Weights of a small transformer language model: vocabulary 2048, no biases in attention or MLP.
Each number is 128 + 24 x the weight over the matrix's rms, rounded and kept within 0 to 255. Layers, rows and columns count from 0. Numbers have three digits each.

# layer 6 MLP up, 320x160, rms 0.143, rows 0-319, columns 32-63
116093135108117114117138132155117139132136122159096137164130096117125115147138165138106109129103
106140135099139154084122115108118114109092138131093069102116090162113101141115126108104136081131
122122119120148125115144078162127146090111135150139128125131129108135146132138142105149127091109
176119094115113116075143132102127118131074140100111169113118102132095141135128102130117120136110
074113080120121090117156125123147147099134138165091142130130145124147116154123097127102134135065
159123147128146172085186137171153107139111100101090118112125093174120108163081154152122150159120
119112103153137130112156137117126132112144138132170122127124123120098120153149165135100124153137
180135114131205127186107136116167108112098124199134129109138102135154139139144121131146104128131
156153148127113073120142081126123117102115123096129089135110121132158136158122129148167123155162
173180117112127133129180114119105111165090089107117117120114152127160132111117097154124147103130
127135126112118129129117173126130127167097145173151115131113147081135147136130150122087148109142
138136105154139118134112142155147148111130117157086089101109130137161150118140123174129106108099
078133127148119128155138134160128126096134163147158111131101151121110112138125153119126108165160
088107131158124075104108150109161101109093121140159159112127141097135164093166092118130072141167
147119136104121132139160093111149117067142141105127140127151136118160151104142120114099154143144
094158108176128101098126105123080098133132121101152108099153102146137115124146120129131117148123
130125134156135131076173094111124113121141126149141139087113142075150080142086110106152141126094
149117140146123126107129113123135161130142103132128087128133121170116131139126139135070085132129
124133134129087130134100155159121124133188135132159113108116155134123135079107122087109139144117
153126100143114111129068104115143118102108139137149136131126108123126115148142108131101134167139
125127132142127154104084143121123119114181105143159145107140122158149137100129140124105102161158
115145094143139139096102131132127113120112094124082142172121146146148145135156138094137101083092
124118126109111124161146129156126132160142090086177132140140156140131122128103145118188157067125
141148120135152084113117122130074104116141128106150139116114138133179155132105153154120129128140
137130122175110133132105125099103081132129119117110093148131187144100140135126102151126089101117
060125076168129063100126110137125115135096115150158128161096135154139151119100147073104118203123
137116085170090137124129125101122110111165136114152178089118167133120121163113142116120120203137
113131131135096097133094145122156163120143105119155124113105132124118153127142124122100133109112
124117116101123084141134146146138143137087120159133095154145125085100106088165144145123168103125
102124105100136137130124129132086139176137140102110120188133170148130143127163108154143111110137
120149123139119127117111132158195149119100128156130131142121133104123118130127097152127086149141
099180156116152143117111105150111102145116152162105105118145140135125109133164132096121141118122
121174134131111105135103145096094136140108130127102110122145101153110157108145144111152121136145
124158156148125125126153111169125137154160118122125184111106168126113152115171143132109098137162
098122105130127116092124094133122137167135183106127130112111144143159125123092108108137133120075
139146137139118086124120098093142152157092183096145160081110144156125151079094143109114114105144
119156158089122143158146102116083152145143133124134132206129121105146157127122184138113170136115
157141189108098148090119112089095115123154131103101108132073140105100153130193137118119109118077
102125123173120079099114118100140133165090121118122095106103129133132121099115149167090141140143
107139062136125154124164116116161115091150125090121131117137150121121196120163149138124076146118
114130061123128115169147156099112131113121158108125125091140155106152124124091071150093111129114
201079111150128087134094134067122139155111162116137142122120075113150104114145117111134125115106
108127119088131114104138111152134144138117100142125134113107133114114074121101131120107157152135
088080112113076098092069134173128089150139132125112136111154131117107149147152168141089124136119
077120151143127126136143153137129110103112134189088095139141107111117177128122146114177138145091
130147138103139097080119152136119138110117087133117131113147136152158149159098151149159136144114
146109135081124102133115157147119120153107130163099121122148153091095157144111162138108134115125
112166147128116182074100136098117128142125128116149162114110170140155135130131084133125156128105
126117137119115099124123116140135128138127165148128117152130139186142143152179126135101152135164
100099140136154130130129135160117117152168129170118140124122120121105158154171135124113111120070
123142140127141132119156140121147100179096151151152154114100142129164143114127101140107111133120
103136198127142132126129073130112122142149102165136146126168131120136148184139110141089063153142
117120116125107155112145132154146169081098087113150094145138115102183189123126144164131120126105
163091114119118144086157180158116126077140115126131151119138172123154145174128191147134128131152
062145116171129111142142122120145118122111127141113102100115115174129148146116076082104113084123
124162110111120112167116121141152111119123119124175159145142137100136161116173135124163149131134
147096164152119129121112126106132125132053108088164110110138142126140156081104112148108133132123
119127124094141108113065138112094137121094136103092151063148122111123152112150112173156160084128
144125128120134143171096145125113128064067118142130126116182120084122090100113134106106077110101
116118126138126137121126128118106120126127102098133099177132109139149145138143117136131138139132
108146133136110141177133109096072112122083165166144131118167148114100126138137131110123148100155
163104099090118114143127112126178126121153116115123157140128138092100137106120123146103144110130
104098099133124155150130165104128132106113116136127117136116106118162123137076156135105102124139
107121102127162157169163116147140149102114126115143116108121132159101138121137103156129160158118
126138103157105125160127187162142092057119100120134114129152127121120156129138130170134090113149
121148138135161152100135096138082110108084139103091135149100175128143140088101079127104131134135
115125117114109166107153056116087181151106117149150142123115138114116135079134131164128163162098
146110119137096140092124147091140114134101122133075148151117150124114096082094119145113166119122
120102114160154145136155084152122105124157138132145181141148141155122092061137134149144141125088
114114109137104132105130147085148138102172149129201093074129146134094095114159130126105133124121
126110122128107083142142067099135162153138114135114103137204085095166119125158125098105102126161
135134106153159137130080097108117118133129141133161152122170186108129129102105133190069130181136
148108094115146095134108127120124155102103121110162103120140141149153106117095090153142165119123
162161129152156153094106145141095119129151124153152134120125182135107112164130163170130149107161
163148163113138125122086133123136155170123142117122132157124156126126076169130124163194128129121
134104134134094108139164159119129157112171129124109188176072156139089107158126087171136106109141
122134089124164145182115131146165092125143139128180144098138155074132116121141134126146129122106
128109121174187139102144129132111114054173142170157155103150109136102128142128136156115148159136
137155134098161207099128143097134143144166096108118137120117125142099151130101169128105115124115
150135145110108174089124162133111114158113157100139130121141175184133107160115118101167120108113
093130139180146149124088123097105125123161127089109127147105144113127152122155155137134147091109
158102140117113122121151100187135108141133142123123110135084120123122134107150131145119106122161
139077116104087164124095114152085138130136127079106173137117094150109153124129096141190157108141
149127170102094133180152121153124165132130145103128113115117118139142179126163105133112136121147
151146097140172081123092136137079121116115117140118121110217126141156155113148105088135129097107
151155094135113117158142176139083144095133126123143130096181128114113124137130123143090098115124
145116139145149106117117119115183130134140121118131124125071095129096118145129128149149119113165
129112125123125110130182155136102159083154140160134084098094134178155126134160156122142151139189
109109102127095119169123113160146186119091128076096097169126128149165079150114148151154102150130
115140111116141099106158140129130120124154123146175176108153130113185131118125132172111114108136
095137097092144125123122125083160119103157131160083145136155111137152133127124107155096127120115
133110100067152118128132161178143127123156143142089119099177142106133115151148149112115148146151
147137113106158139139125123142152130109132131083131115123181160111125119146119097169124129119119
107137093198119156113117121098106095122129106121136103170105123142142131138136127098166125101083
113131173122151117129080132126089125089122135092113127138107139104114172099118098164112097125165
152124124161148114148123130123105095124154082140129142146154111158145166140111138102113104130136
103098126123116141145139117119128155135143130138123106158116146156145161125176120144134173111135
117120086094141135132143121112141178119099098123127106094076146118150163145077094203132108156107
137092103135099120104136121093123134105123099137091096116098129150142153150161146106143107119082
102130167100084106109126137140104125141143111086145104124083116150162130084115141098124138182104
133157104118118124126179100104146170148109125120081108121159131146108137180141105126131110158139
093102102115106092159113106159076119075155135147152132116118116173128138106179130174140156137145
129108130124106121096148128138104133090139172101153178135143110121166092079152113103103099165184
111111105144169096100101125162098112101117135114103108098160063078169086139110136168129117158096
121145142131100142178086116142139109097128118123084147128132149149088117165166142134136133149135
115133090094136109132115153136144134118111120139123113120116093144130134102160092129168127132150
110125122116130146128167120118132136164145123146128138148123073101132152159109127095160145132168
119108113138112137175096153127161127131151118112141136132117093152100121163074136090130114200102
078137119148134152140147136091141109089130077133127097131153118150104161101141125096145189137118
127135149095131088154160099093114122149134129110114115123131147147105134121169088120118111114070
139130128131161083120141116102175124162112143146165148158137101090151154069174157149160103134110
115118093110129113167128191126165111144127132102111158159139121097105120157109128118117130130114
146123191165100114095119132112116134155147132163115117118113084139098111118159102100132116135099
110093095119102124180161127157118146099081117143148118144108127140129115144125134104107099113149
133140110170117122127122124130158128139135147125121111142129116153188120121126117124099125120118
110113161142167113181125125108107108125140112109160158106158138125184141125132075103162094096139
122107125133123146118126038180142091111171138171152150107142128139087178103116126102077103144139
144122105150115091151110118152110125115128143169108111068159119127116106077150120122113143121155
186129118150115126103173089121155165173123113141096123158108139112149068142116125106112144104175
149146167162136136116148120127094137141123129116121123164115130085112101141088114095118111075138
144154142136136116096152154141112124086185130144179174111102124137093147104148124106144175176135
148181157149148113090127138135148148139137069134178134111151116144122159123105115110116121139104
069139152138138136134090109134124127114122120139133163131127105178129154182107129115114172108099
116102142114150105093149140114190137135111190125155117126098141150096098132104117119124099134157
127115139155151131121122113130124117135162171139140140133132094160113143095108142151152149146147
122104153134139148118119152103123130160142127100114116106145113102108120128134114111131131153102
124149135159123143099121141136157145133114132167126124115104088134105082160095124143138147132122
117129130100144082138106150156150134112125091132147100141132128186119107123139114100147114151116
097140121149155127143096147135156118112129140164125157085100117158116124116139130124103180112114
103138149143146149145102142140141116199124192094145126137092093159130126150162100127125106091092
114144123105110145145153106131113139167121119139096136126127119158058169134136125110108127131152
173124119132088139174129133160116123168129133133134134118103167165112075107137118105135147078134
134121151144128105122105110097121158060142108162141161093126139134182163147154163136125152139155
111118102130164148112106119137097129106103137123112126180179139130097155132157147125129171142117
152163120110126155122111136117138143124111131098124142138134139109130138135101181143107150109100
079180112146134158111136119135099166106135117140192131146166117111120121150117080108119151131107
150122143106141053144093153184093126135115155183115156120108119113116092130112130170081127093090
135123106118114157107129139132112152113157106191119136105160111114078133152109154088130167088152
159135120100152187105131136097107129123123124141151141113144179052162155165111127155127140150166
110127116138158160161124092176109136128131111127082106127133140130120159139107123108114109126135
136130134108139096156108128086129153118149135130162092104144102127161154149130124103144117101130
141106115128140130112109143099172138104151182124157138082067091131099139131156107150133100086114
114099132120159137165131094123143154119102091125168143143100176114165102134186154104137130149123
158120162113141113162123131099124119124110105135157142080147098156130095149138083141134147145162
144137088101127113109119126117126128129131103130119118114163147112146141138126149088139147106126
116132127110100155144105108117139123110144128164110102125151115136089152144159137119104142086128
136146149146093133101144134152106137127133129115130137135108126137163101106126114172101160101133
144140141165107147145130125127166082132121131168110142170120154154145105141129108133155108133121
139034171092144137126100186105139143113158118127133116121124084148113163158123156103102121111119
160116136152142164145114151108168131185144126119124147123106181103121137113132144072102094125142
083132091132171167153140152113160125096113108084081121172137107132129119130130136118080098099120
092087143140118130122135123116146114149153147102093166132121109119136152090120111127108090087104
091159102120128146120145137185128152126184107098171087101136128149139120124119101147098160146087
113167108129109159134112129117130116133127147115128122140117162095104106179102134088114146140138
082143150099097106134137155159098129126115106152140130162089112112143121104133198155133127105108
179102147111110098148131096099122142113145101089130185136152116170104129129136108101120141111137
129155107112124100177137148148106143149167142160165106124145105143104128126157119104115156160157
122174136142094104121126172176159112172107088194136184140108091121128114168128148132141154134140
102130148126073148144091143109129090116105148100129101141102137100110117128101094129122123127120
115148138116137154111132149125157101154134135157085127128161171096142099177106142127116165116103
110121119138129091116118129159110137093107117156112093132139122148120141122099146131090149124193
118107107118128135085101116109144138177156150157147101133131068060136149148128163088162126142079
108120136137126083142144136127135105142142120108160129087088139136106129130117137129144145123115
185154153148095138142150112132154161111155085150133143099104100116135150110145112143122132153122
138150154125144130124123164144103089133161148127126133135163178100142113153088151127075124148196
154100154132083146109124123116143169112114113122135107144099109149121130129110123122082120151135
129138140134151145127091117118106136132136154133110128131138131140146118108139148144145090147127
127130131114121168118096140102139164168117115096164133097123084167117089134119131142161114123183
130150155158149071159104096112131130109081135147107120123158107129110142169167142110128176099134
112138140125126150161142085154117115123170091101111116088144104148087114137124115161108163124127
105155120131132148118101119113118128118081099120123117149081116175144134077105156162153108111146
141168137126156136129138133126113145124136121072130152097138130083116102118119120158119108085102
149124123137135105141177135148097102123134154118122135126156120158131132144143106097148113147126
102123125181142129111086121160165124115109104157116160097117141104127164155133143122146128140117
153110113110156157107112096125109124117151128155134158127142122144092106108108121123104094106142
073155144146171129117110110174157125180125113146091118110165137145105157126118116131106143115115
123102131105114166138136103106129120094138137112156193172100141112124120147107140126066159121138
143100157157110124104110151143138133149148137117163089106099131114103118117148152163127123077141
148125138126128140122150127123102131167103108107100133156067169166134142106139112129152132155147
146101120087120141126142095106145098101162104160135134162128106122139146136170132122111131122111
130126126127143068199152121123139089097125107143133139152132112161094144106179139137137136115125
118156085139106107118115091122096136123132138129151130103159120128105118073082088119116128137122
125104118129124127089147102108131115098117117108089118061111102132132161093139137153164144113139
100130139156163124144131083110121132171158127124131179166169130090154111113147137096146157141096
123124191120158169097128073199142171166170144135169111159133147129102142138154146088104130109158
132158131119168114151110119135082136131075135148151118119102128154115182126105135143130151160119
163124114127128139104147155151111148141142139098161140125162150115113104097119148124136127122089
111125125106136114111110163147143115137120135117156132134133106110179131123132135196115106140119
148131135137121114133125141148167123146149152137118162133125134094174171146148141101116133144158
181118138167142137132144159075126131105101108113107160106130146168123078159106134142161098101153
146122128114095096149175142112086154110182130100122087141118098125135166152150105143130149162140
151135148121164119117153096149138100121145115130142141173133128113104146115077121133094124156119
134094140113144138142146138095145111139098110128102146093090126125098130174138105087142126145115
132178129170134127147167119093099108136181148112143144110094140151098155090131142101161121146162
125127156157134171125130077101105107097145134122154119094144112116106132153110110113166111110157
082135110099125100106082105093123135153161116161096130108152133103134139122137121117089111110148
151100123128170096123156140128117151211146150137131150123106131122126138090154143118114155154124
099114135142142089128125148114101165121112120136189110154147174170103158143123119151117131132165
101144133096145113142169090126127142147143124163106158164139114154098167125087112118101160127119
110148171101121176126106125126108121134091134160116103121106102106131093127183094169139170090116
108113135132122131131141100083127170118156136118154105133129115112100133146158143113087165106110
178110152096118134144142156165138140174103146100089126154133145115121093146117099111103126137140
107144103112120108128123146127148126135113146107144162135161150090118104160119099128146178137148
159122160123181102145109123155188133128122127087113166115124159114092127137188170133150114096092
074133110159132138119115101123133125107096109118130132110113132161123177129117158136125107113121
134129097100152146146145124130160148114119125123128122133097134107154118146111132106143131167114
148103067124119130128091084135116120143177117098143123142122109072124126100120102176104127164146
119138095127119174172111134116157115112124164126134082130103115139131153165120168170190131139121
130094148156152095122101137107198135138129102137183104158126123118151134146124138144117062140144
143133180143057192090171104124174117109177102162088126145141124155160121123121128156097201091158
129128159145128117125124128097153096133150111142136134138181134099131139153122112154167121106150
110145102133131117114080119116148120104111120117128082151123162126141146139141122139097127114086
119105129132110121117101170127099124152141140117117119111092138173123087123127133104136172129076
105130117143100140168126128153112098140122126124132110124156126155125142143138105091138089141140
119156120096114085105093112164095160100146118100135099130179154139148166096124149148128146168149
140109172120107090151133139124129115175132111143102112150171123143122158130120188160117152118090
188174127108140114126114128151081114144109118140109146115156124146142117104184100120155151138183
176113096123121137141159161128098132120113126153071124153144131148099106157126140136181127086124
106112071138166127175143163106134135112118123135157127123137103132102164132123149171140137105159
124174156113172152136100116148107100134143136136106142172113089125095149130121123125155142128171
099156151144106122141118123122123112140162115124113130166125146146127124117155148087112152103126
110132133128130142115060141178164119108105143177094147178136138161137152167152144096161143125160
163139099110098137146137133105100132118070136117186124109069171115163149152102157097179133173109
120125160166162108168154181155116148140171159124118160111111176170172124149158128137101142115108
099119139122126149099167129145131094149119139129114122142123168129100134115176138136121103127114
140114143152144091092137119107143140124128139089108085064137134131147159114127137116164129158081
140143193146155152153089163105146125123098157149123112139122074139110139126101117120099148146146
131104130121121159114157147104110119167097148096147148111126106105158152122129107161087116160179
145182131125142130083153165122126143090141128108142108116126128092116112105077145116119152138116
145138113110086115178118100143116150152143110115076190141131121134166123147139149137141108189119
175127136157102176146116121146098133120147156144134135122136131099130142109158133183117088161135
078092103136095153106105100147101119135142142123119110141105170103112093142148116131104124106091
151150141127166120152145107151103095187102149097162110140166132152071163110120099128114116163184
119123150119127128185128122099177106148096108122171139089136141131194156118121146089098115130118
145120141171107177125123083102124130066129138164173143105137159135111137134081093111079149141118
132122128137156134148137137144147124127105156154140139099145148137078126138125100118188152149075
118164149142130119090090089131113164166143132132126114110092140111116063083155136163062110103119
150161143113142131113113122132103091102114108126089131144084112166124082123118104125130089103125
080097106094149170126173133120184160148141136138104117124097148111132110164114162158129146118137
095135141100190131129147144106116079122128132121139165133140169107153131092108066135103108145114
132141132173158151125151122137138164151104109111126120134145179114128130120183114131136147119086
120074118112153104165173165143129128153124166174105139122083138181150102141123169111094114138152
149116132093097123094156155134117136108157144175122155129159163123128104144114113121118174145148
136099165091166128141137128136131138111117136119120153155082151125143114154119160115107154111132
149147139126106126146106145067149102106107088088101101118122096108137122173163124092095127122158
112121125114097125125081086104079112084158130141120085146124152119123121114108127126103111146117
123187155174129109149071117114113107159141120157116134121132100072119130166101115079141076079115
114129112147141117076126131112124137137142126155124120127130106108137174178116143139155144142117
118120102129157120118124114136130148128154130129117150105142127163163146126127068154143123151155
137177135124095114102149114123125133130145141172134140127140131131166156085140142155102165168096
089133134130131131139100125102156117073115097137149121134102114161072106144154134122115124147133
172131121121104095128136161152122138158107105095151085145122134128097126090113097117126091129162
144170142157140153156113157179120133141115125132116146142102141139188122127122116094140101070127
142119124109160131147105160156123128167112112096086110158137150105122138116156115103104144103133
145097138105143076126137109125142150114121135137111171174120119155129167137101132102126099126067
132159148163162137114136149083111129115122097173149138102073158147153149133133124148134165111149
131126087111132133138131119108121135092138136106142132150122163125161173068141057112086089141100
149114100106105121091106128115141080146111163142154092107144153117128166100123155137109164166168
126133130090118120100085129096137128119169131122179166106123132120138109144145184123089137147128
118115111150136131169095127115125132130152116125115117111117137126124128176094134167122113164102
141113151126161139160135131128120105141157138124133178109103102130158133155153157121102128114161
093121104144155126139142073107130133101111089114121107121102091095127188095114099132130091110131
109135115158088161111130130145127130091104109098112080114123137125150134110150128129112148119144
072139157153125144138129117155115146156162121158133142153145122077162139141123125117108138098126
103106141132148122134163114124130117088116103095134149173080107158151168163164157080139122147161
146111081129138151131187132162111150085123101159169113091143099102139128134154119159160122126139
132109145109134167151130154155116142133139166133077126100113100144113144154141137144117136138100
115141107114126139100157099156141118110149113140152143151107126135141145114134160110118108178086
112108137112107122142148089132132171151147123103121120179138129119094138095149156145110137128125
155166122145135151086149098112115167117078143088138113140084100143124114110119176167107092093125
133171140125134110072103145139144129122143118111105121141146188121148168110140136173111090093134
113104141121124164075136123167100123139161122148173118095134094155088202089108123148115121136131
134132144118126141118132115096134165109126121157132092132148152125120109136137100123152140147124
113132122138107114140161130127132099121146104118143150121144095142121127107088091139122117143128
120120108131113107133144130125157120095126132129122115120125138117142104115124105130142121121122
125117078110114112138118101110034130124080129112119119120079160158181140170148102170145174070102
132157204121127095120171177128162128132120152105126154118064109121127113090132114167097151094130
127112109114112061117098096116122153165119158106153144131142149124159126154135138133165116123121
142089158098112189115090131159122115133134130092085125080100125164120115112123113100176158120136
169142139181136131080123095112089144073135117143158102126079153128072146099115134150118131160144
154108106164102164149100099141121106129119156141157116113162140116107146117121152144140129126130
141109062165126115108146090099146090147177135147127159138153157122136098133135107142148091135089
091131117123114128107098114115138125113137112129130131155076154141152161132110115193123125113130
155127142132162118101119164125117124139107130120122118113147151172111114098103169091091087094176
171132156149144116119124144152139127152137124132101126097137145127150106163146085147112117095139
149131128135136108153113106166107137158104107133114151147141158175108120144125126107112120082123
166136134132172126151124135121097128125150157112123123103093135123145146162116097133154160144127
115092116138167108102170076157123160110150165150144168115114128128140089109118106128110141155153
111144146122131134100115147157129127166108142100162170132139111121130089109134115112109120138162
133109097132153107142064117107142132090113081104126096095099121096128140138150114161097113153099
130135136114116090156122127128110141171156145105150087141175144122161109106132119105116149109094
107103139141119158120127092097149148139125137155133177168092123122143133137125161119149082114097
097123133138136147133148133144167134114138117122148139122064112120128146134076096122116112121115
122088090157101143134122081093116130125164096137135148115174129088116123106087138144098110128104
165154102130096118141137130143154122136132135155129057154141102133125110098146092128125155138132
083113136119096103120108138154122124123152105124161113166130092123111123130132130140125129147133
143149062144146154151135119156130128146105120113100109136159179104124092116122135107127158125082
134098147123120143099098138118105111137130113125150123135139114137102155113098109110103149128128
121128163145085119138161134134112135094156164126144130129093116118162165139084117134129130116131
148138146169118108129132090121155121120139139116127140161139149077091122131138145097127124145146
146132123103109157087156139115113117096128139115132127130165121156117107112109150162130143151169
084129156164165144109111147131154140157165143129130144156136140131162122129134172117115125128144
131144136124154072117067148128158136134098146106121071138134095159114131099097147152154142097131
129117127138138145125150102167107177165165154102165132107107147114148108116115136109100120179105
134180147124109157129132129131129089093155101142113108132104095110076127117112128096149142106147
159141104077109159131106108119163180141092109180153137135122132153150110124149138131126110107083
130144101159147149158175186172153140122088119128130084155130076143119127155140091152134094117136
128124126133117122137156155140132145102111147145157127150135119091145138172103078108111158130189
107167087172098161097107162104143116088156110130156147122092114086171110126138165131090153136144
100119105108138129141103130111131137168115095148157109118168127154183130154111143133138179117138
137140111122086173140118127092128118129125124114143109110100142118149126070120138125144136135127
105156127139132159073100077107161139126135168145120130125121161147097138076148094112123123127104
150169086170132105120092097163168107174125158117064101182154125146149100079146098149137132151144
100144116137129133121119137135124120135109134137102137134092152137171115123134114119129156121133
100127136122120102083147149168187123132123114142110122142117094118145085164121120157124127124088
152132127104140088115117118146128140147130105130097120165160143114120112143105137112130136104148
113092101139157108125101145165088142129149139173156139107083174134089131088120100105104097105169
125119047119114129171126134104122115111147106140127124167110096107114107164104097122126144113146
143152126132093111150131159126127172094116124123139102142120128132106128145153153149125172101095
161128152095131191116141163125161119138137160131122110135105134146161125113151105143137125135109